config.toml
d_model = 256
init = "uniform"
schedule = "wsd"
Each number is 128 + 24 x the weight over its row's rms, rounded and kept within 0 to 255. Layers, rows and columns count from 0. Numbers have three digits each. The size before them is the row's rms in percent of the matrix's.

# layer 7 attention query, 512x256, rms 0.234, rows 350-449, columns 128-191
106:124100145138116110147114099119094172119095101152089110179163132116139143077144119128125119161140125110123099106111136112096123115126154099167121111128140138144114120178109126125135139088114160
106:128123127121133067104125150083149125152127141154162100162129151154117136128160096129073129083166118130155110140114145158145148157124145169114068144153121131116123070155124112156130153099139139
115:120168159165137104103126116113090086135144121139074124125099110145103135125142156127159117068142168105147151168122135136151095146151141124144151138141173109107103094090135130128139158102141107
108:093173142145144121110093101117079089094125131112102111100128115138090125106160139110158128105172144088144138157108139139172105133159125126128128154107173101121095098122148141127110160110135121
085:141149130106176125125129106152123133088127148099102120149137125114100110134158128157121181126141143122168116159088138119167135146163162126138123104096117106136095123156116119117140150177137126
122:103089127111138115164190198077160151187144094140172129147149115133110148105103099148155153128107129147109139107152124129135138116087066121136125136148119113116156144138139140141122120159124127
104:136161137159136129108119091126108108091179135096140144094107147095124104146129169146116127111135128122164121156117152104118142154141178134091151124104154133125107119129092128101117129105122090
108:101116127123120113159110163115141162192134113161162096185129087132122152090146127116135159113115136116117128141189130116120109131084065143125129188127101098116156134129160124156138129138113101
113:152109127122135113102071104173105154084150100110104108103121131148147118204152142137131116129147083136098114144106130126128125160118167096104116121145121090172110171149125136109154099119163120
110:146135088129129118078135098131114120140121155121087142075124122123122106122132094133119166164145074102138154113132155146121154130199175135108128140142158175144118165104120160131143095137117116
125:129164119165149126129152099154169105099148100170137133123127112133156144152123083152108114125153132113145106093118118119146139133150191118137121122129153116128123115127080151128133153141136098
108:121103154093108118150149144118130124136146161121087150159158136142122139145112124092121098140137096134154105119112096110126127103142132127179096113126092124134113075135157114128161157145149143
116:113131123101150140126089110138146142137148144099136165150171122127132133154099121137102119145133130131120112146091116141124122123135136133139099085132129132168093182126173151141120117125167139
104:155125144142136150159111148141121111145122107111097129124148126153104128178140155113138118116123135141112133168176090108133121134156123153098119139125125128164159143141154122068119140111094152
093:132107142140148097041116152161099134128185116153198075108112114159117140077128132079155148124129154149152090104113102143102134098136116113118114138130140142107156091121136133154131166153149126
090:125163155106163109133176111155147129130165141116084147096104123125153135146110098208125133164118144103140121110147116124121143123146159114157120103143107165129114115109073136167105104123159130
104:152117116146120164149145136099158163104078126090108115158141119099186101096132161092150150153080114136130145139121129141128110133120126094108158093112102175157093106148145134135116156118089134
095:133114131124127156138119138151138140103137103120111120125117151112084126154108134170139103130126067142123117128180113151102122139114128125138149150100135111111085168143113118140141148125171106
110:133099135128130120106125132137132132121149145123126138096156146131123149128164084115116110117074130168116152094114162137155154137134115140147147150104127151143119100133117169135154118138130133
113:136132098114148112125120140130120154118159094137121144136108168165110116137137117127129116130113142155097136142141133134088141087136099098122085086140104134118111133136149121090133155148176135
110:101119145134117125123147137126139109138102141104162108126126116118166089194129120130118115131158133138118135156145123097118156137167110158149127107099125113192137119153088117097145089116169165
122:142149105116140170148149111156109132121091168126133131106101136096153118162139141130098104098133133122121114178112127100160109130084127150091125063161070165102083127137127174145128129143107083
105:109139121120115173116081106108161109136118126103098191126146152087126124137169134106101085102087122102080130143129158128132132149151118172108120138079125151141132166136112108114124135130123156
107:136115114099154113040146110131119154134115102148124173135110147113157163146160090107123160133136117144113112108096122174159098121127156123126122107149133151149118132122102110137119118109143137
096:101163129067158153094164108130148138118136156131127152134105090156094138110169122144087093142139191142141113097115135157129135132089165144138100120108149146110128121110148159144080130133076091
107:129161127156119121138133121134102086126127201112162157094131171154098142102121111152112105109099152125131132129120136118139146101169148137136136133146138134149144128126088144121104098119116160
126:146153123085115098085102146114143140129119137131098130161113149106123126104094150146136114108130077152108122141124160110124114104157098089149122102158126127126137174129157123120152150123142134
123:122168114189146132149071114098078110100133146121118145111132115124157112072136207103155075120134145143118122121152113148112099140104121110131151151153138132096138137153127137166111141084130119
102:190114108087107112114114145105133103121132149138099123148130130134165166143145130166135155144097102128129079118152125151158119105136138149113098147170093100131122150127127121069100140089117086
110:110135110191149096105167112127108151095111108147135140111110101101192153167159145154086146096172152130144094112083129121140150142112159136116156122127188127151121140134083132155132121136150091
102:103144177114154143114116105146161148121124150107161120135139095114152122142109189173171102133165111108110146175139102122115125117142134120111161143074119105131153149129131151127110116108159157
111:146143129119151109077182134151131110127129123101099138153141155107121168111137100130124136121105138148153165127107150143167139146141101109152134094106127153096095116124143122106113169172107102
101:129120102129115170097130141161129069118128106149167152119148123116164185109126129099141108104150121097134106129138122106132120182123169082122148120136132117140161109100094120116121116137134117
106:094110133122123159099159132127134116101110139139167082135093105142140100163149155106111121133164144101113139118117140145145101193126132102161108134132113117150114128102113151147126122111135102
067:116144142113142108138157128165141146148095111144099119123131120153108138152102117143147106113128125156138113121162161090151110091149155176146158133113131083149064140132118111138103104138147154
066:154097104153150162141140090144097166145127149108100156128155115143095127144122122120145166142154119145156156115119118163093157139100176164126103126164130154139161127104143117122143126119109151
072:130069129118099129117132150155127147110169120125158164148156164135135174131111182129103117138055110092103143165137136148104117123134107139098099160136121158134197129133145146126109104141105104
078:145114127102120132177119132098139150104144115118133111169140147157120167098121120144155128119118089120105126116137085101056114141121088127124146143141073140126108108118203143131080154119124137
088:130108127109130110111142086104091119120122143136125160099103121081149134135135153083131145168154098117120184125135172156158140146132164142091127130145177146141142137140121092133118110132118075
086:139166123159145136101153122168115123114142135153133125123115156140160094135158109135150104121155179142149072157115126147118134120167127123165094065102105129126118112137114132089104111093105144
092:137127113104142115095143121129081156135086149144091128128134144038125175163139131073135137116157134136120161129132175140120137124174146110141128113154130181161114123127175082086117100109130162
112:159116111097144100097127108113130136116164128123096112140127103091103075169116123136100117114114097124125127106103173140136173142147133147110134113105095117132084137152108146117125111162123128
107:117133084122142106116139144143124153175111130157116085139139102077106148122121103134130143101138111126113172138096152158136149130121126139102123139142112135150075134138157127101132113142110133
100:112143155141167166124078124138128102084141100121115182109108157154133142100150075125089127164176129175127121136069105154139138142127129113130130114107174129103132180139132174102130137139132103
098:139138093114111096146090092095128136117123124130132130138130163125133133229124134114106149140125102123107110108132146117085096149160121104148117105129173097147138100164140147108122114098166137
090:070163180112135148150141176148130153129146110120133140145147139145171129123127116130115106134127153142132074113128088101177153110126111103128149126090128128135151102109128138117126128109138116
109:101138137137164151178134107094173124118092158123141133112142107146164114131128119163157145107147119119123116136154154106140140113163137165130162089133164122112101147135171139097169098131131120
090:157117123098122090133103137155098183116132128101148145152097132122122178126090073123105144120151152114143154126145132102112135121132124157110134155110104125154152101120140107105133131180147145
095:120138079088154150129124137114119112167092141104099140112088140115121111116130139131113099109131133189162133161135144127100140123088134127136076118087142093082109103133196130127109113145105093
092:139127111144155118120164160172136132136122086104099169136128126044119129122110111165149106139106147121135144137097121160110094124113126128172106099162130147137136173121110160111114145142146110
106:139135158123112138156101124111121146109163114073112145158109113095095122121121167078130117157121119156101153126087126126098124129123134167128137144086148114155114134146147114113087117112159142
097:115097124111142141129114084153129113132128117164148089114140140178111165127110141150161114133128090096125089081136150136128154152178130127134114159174125100078157170132130142142116132147196125
090:150138148128123121110146133114134089118115107138123153108152134152120134123131087171081115137144064133104153147156170129141170138121186110175110088117111092134154105124121104131194102141134126
114:104144105160085161122097122123160152088137153114147114091084164128090126126158156111123085093134132143104126070159082128127130083125120105128121168104147114127137102121089116146136126127157073
101:169119146159125117120134093166089109111143142115149150118130117126117125129129149085167072129101128125139141107113130164147147149169179105109126080133097145096143146179137126116132102122121094
092:128136156090151141102176084134137115118120113126142134175138150160116145143163139139120162144125191114149111098123102133150157134144161136088121065132103135109130079186103133129166117142129118
085:137128135097134149136105168139115106166124133140149121086095130099134138135113133094073143123150086142152088124137101114151172128128103090102130132108096116151142128135105129114070171123131132
100:110194124137123083138172116091154128123109124121133108137127132133133129117146128166166110125110105108160125162165159099097144149056084118127128090116102098129111135121172132127076114094128146
109:140116119171127160103134117106115103102147123122111108083112131149177123156148118119135158123105155126112159138109130122150110097128110134075127131122146167096130131155096089158145146138092130
103:140138117140142160086125100142142058131139133147151140129133137142148159177161152111137146123141114126136136128122152160152078125136150138122136106119146106138149121110097145133146108137146108
096:115132136132114124137090138149136188109133127135136139110139095182138159114140152108114150134105142136116160103124103138145130138120160144123144121140155134123192113132146124140126112111124145
097:123180161113105140132127102154150138110145172125146137107122129169152118123155134089125093069111116093149073155173092159097141123095201133134148170080115111101129121167142188130143093143165102
094:128161132167127125130104165118114172091126149132123144141132121149145095149144168125134111126148114097151130137160106076125104143105130160124159148141115138120129178197142116130091140136153129
097:122125175129105163100143140140103139101125116096147143116148139150137116115130125153129196151143156179136106162056133107119118095108139138119157091119121126144122152157124132113130092117145162
091:097149129094122120103096142164146145144158146132142147129136149113106106155161140129175101088115123119128157140140167142124181134143175116147096098130134087127158144147127143106163117170161139
103:135148126114102123149119107160165145119113139119162144173113123115105139123141078148139090151173071120145094117140163135127169139170156109154149078125121121128149139134132136135127165131146123
070:113138135128095111180164098113164147139047132132092143167133102137146162097116125133131158115128154116152150124131120114062186116110140149143111133127134118116097138112178157107158098104130154
067:089125126155086136108085134103179120158098131109164129130151076135165148144117123123117154116111117153129148134118154101159133085134114141137096097152169144144200099115155169121118142128133127
072:157095156161159127125099114114110118116133104125095162147157119067101121161117128106133153118127095127110147162118157115161143191156128116146141126131124134109161112137148101120139125150142151
072:100123146099120114132076141143166132162116137125134146127119162086105100123158135149107100131130088110125150127144123117122120141139083087183109124135121148087101090137155125110057143146180128
088:134141108117160126087095126138105099092116166130108141100114136135132115142101086154090105133152138140149112133120122120138162121123150142134134108130127127114103141116082130100129150100150134
091:102135122156066123103117146138096128135142113135142153151144120162186163107129139127161119126092124139130103150128095112090108116122127150166145139163128107146203132090150150134180137108127118
097:101104112101125118043167126120112130146104118136090170101099136104163099196093099144154125148110084115119139102107152123112146129144131117119110086164160135126111175161123135141181142147140121
111:119139132180096137116102118145133118092098102094112122114120140172124135152135103189138145149149162176102081164130119121136134154165169127160144074119107137121151094138105149113131132112151119
102:126138105175117107126151149110141084144088073145069105089100110097100105126165114112164137131116119112134163135150180147159114132162111128100133091136167148144072121133120115162163151131106169
119:149117128105133124149139151122107131100168148158178130161175093127135137120144162143112113125130161140122100160097111084130130117128137121130119119114082129167159091067149109149129160113146163
101:128104125114101106165135124161107172127149162097177130127153099131124134133098150156146098118137139141167124139119078135158119130106134159150111112177089118126171128141146153131134133152126126
119:098110145087114142119124158100148129094130143139120110135117168167169169120128156134126116153146176117147077115131116130111126116137150104160150114151130137113190140132142150115095099129117146
110:152127156133128141154113144111154125137164137122116101145171093144134078124154137128108125127108121112109137111158103085145111086113102142189130138098106084126113119121163105108101162147142085
093:088119128107096145118145165103088111168131137094143116144120137169109124139150135107138114097126159181108096103082151101129132126107193152126124117105132084123175112141143091104126152107124164
089:137130137153126123114084109158109154130111165105118133112123129159107150125137150106158097166155125120114185119092058146134113146094122125181104159137158129116105120107099141078107150150133103
097:098100141138112114116124158126118127137160067155132096107120117146168097099138123124097117126138161147146085176089126100099134163108177113130082113115112165174159131158122135116128159119104143
104:138145071140101111111156160131070160134169103109075146135139117118131155072133090095104127122138137139146142147155098165157139103127115140186126101131118150142116117126114113134133123136119146
097:131151100132143151145108126129099149110121134147141137084104176131123122110132124112137119158150167124121139090085066120132149163140109143139118162130149157149186106138151150116158107123126159
105:125131129100103151116116136155134134178112176105129095181148121167111154148115116123153127105140123109115137117110114149088110078103118115091135102150119132116124168140155099158097128112095143
099:130080179088157082132091108127122116123170181133137113121118159130128111127146091122135143094062134078151137104141169123111133150153133142130104152136169109102127145068164136105155106173139108
099:127140090156157142127135189139116154159164119122113128123168123068121118180089106151191150132129115130141116132139146119144150132116125129132167104150123169185139126147123104123135116163159147
097:139113114136117119128159105136099149101155113149141171068107129114160127129150125105138124164121161125150114162112141121142142126076102113110077084101068123101071115130117095130140110153153160
098:120153116167143119142101123124169106149097159139131142092118125130127122063138139132151153107111197129127145117138136139149082120111117143154131120123148138129135127090092107135128106114139127
098:157126135150126151118114139083131102120144177114117110152132126145147157157149133141142174140145100149154130117171129142143083134151115165114107128146081109147164119117121115137123127128121145
105:108147130092091109134099157146126150137141153166147108139177113137090079191069140154127123085114099124108120122136143081130146132103132097153166115115139151115076155149154128139163149169143107
103:154127173145141107127103122123132130172154087121100153152101167125138149108183130109153132111077172134148139129144143097126138158171194139130097174117138121100142091116112124141130136145113121
090:115141096154104143109116098161110108104154123179114126110162119140147109098089136123083118126102128125081118056120123153161156167145155123130121108119105126125139149118127139102206161115121114
097:129088098129208128134190126115152116114080128157080160109150159104134128175103079127131138121117102096148144119120126082163133155190128119158152063141114167120113157086108112104133129125143131
098:123138112127101123176095161126118138148122104084135133161110095090104121110142134148168080135124175159176165110146179162148117143130093147147140097107119128158138130107163172120165128105119143
106:114129088181107168139113148136092125116121143120106124152098144142109099132114138091160131123136158131141148153138069137093147092130154123104169108157106145110162162109061109117123150108097095
093:089088122089145125100147115141123121095140142104126129132151161137151141189108112151099123106100120095146125123129121113130147107162129131119145104119139141106137118107108124134136133099144162
114:135123128144134149181132128095103143121121114149120141139120113119083103096160174117134097120119129136105147101115136136106131099055124101133099180102126122094101125133141119139124166144111104
065:112181100095154086138170126123161150132140079156141139103090090115128163145133166117116146167148145121123130127112104107073162138128098137158122105078143171153085152155129167153101120158128155
066:160096099139103140142081119101134102105100111136106116162137145181181114165114135178116121128146131109165121134140133149148124096135112127079100149139098106101129114136138122121133107148166135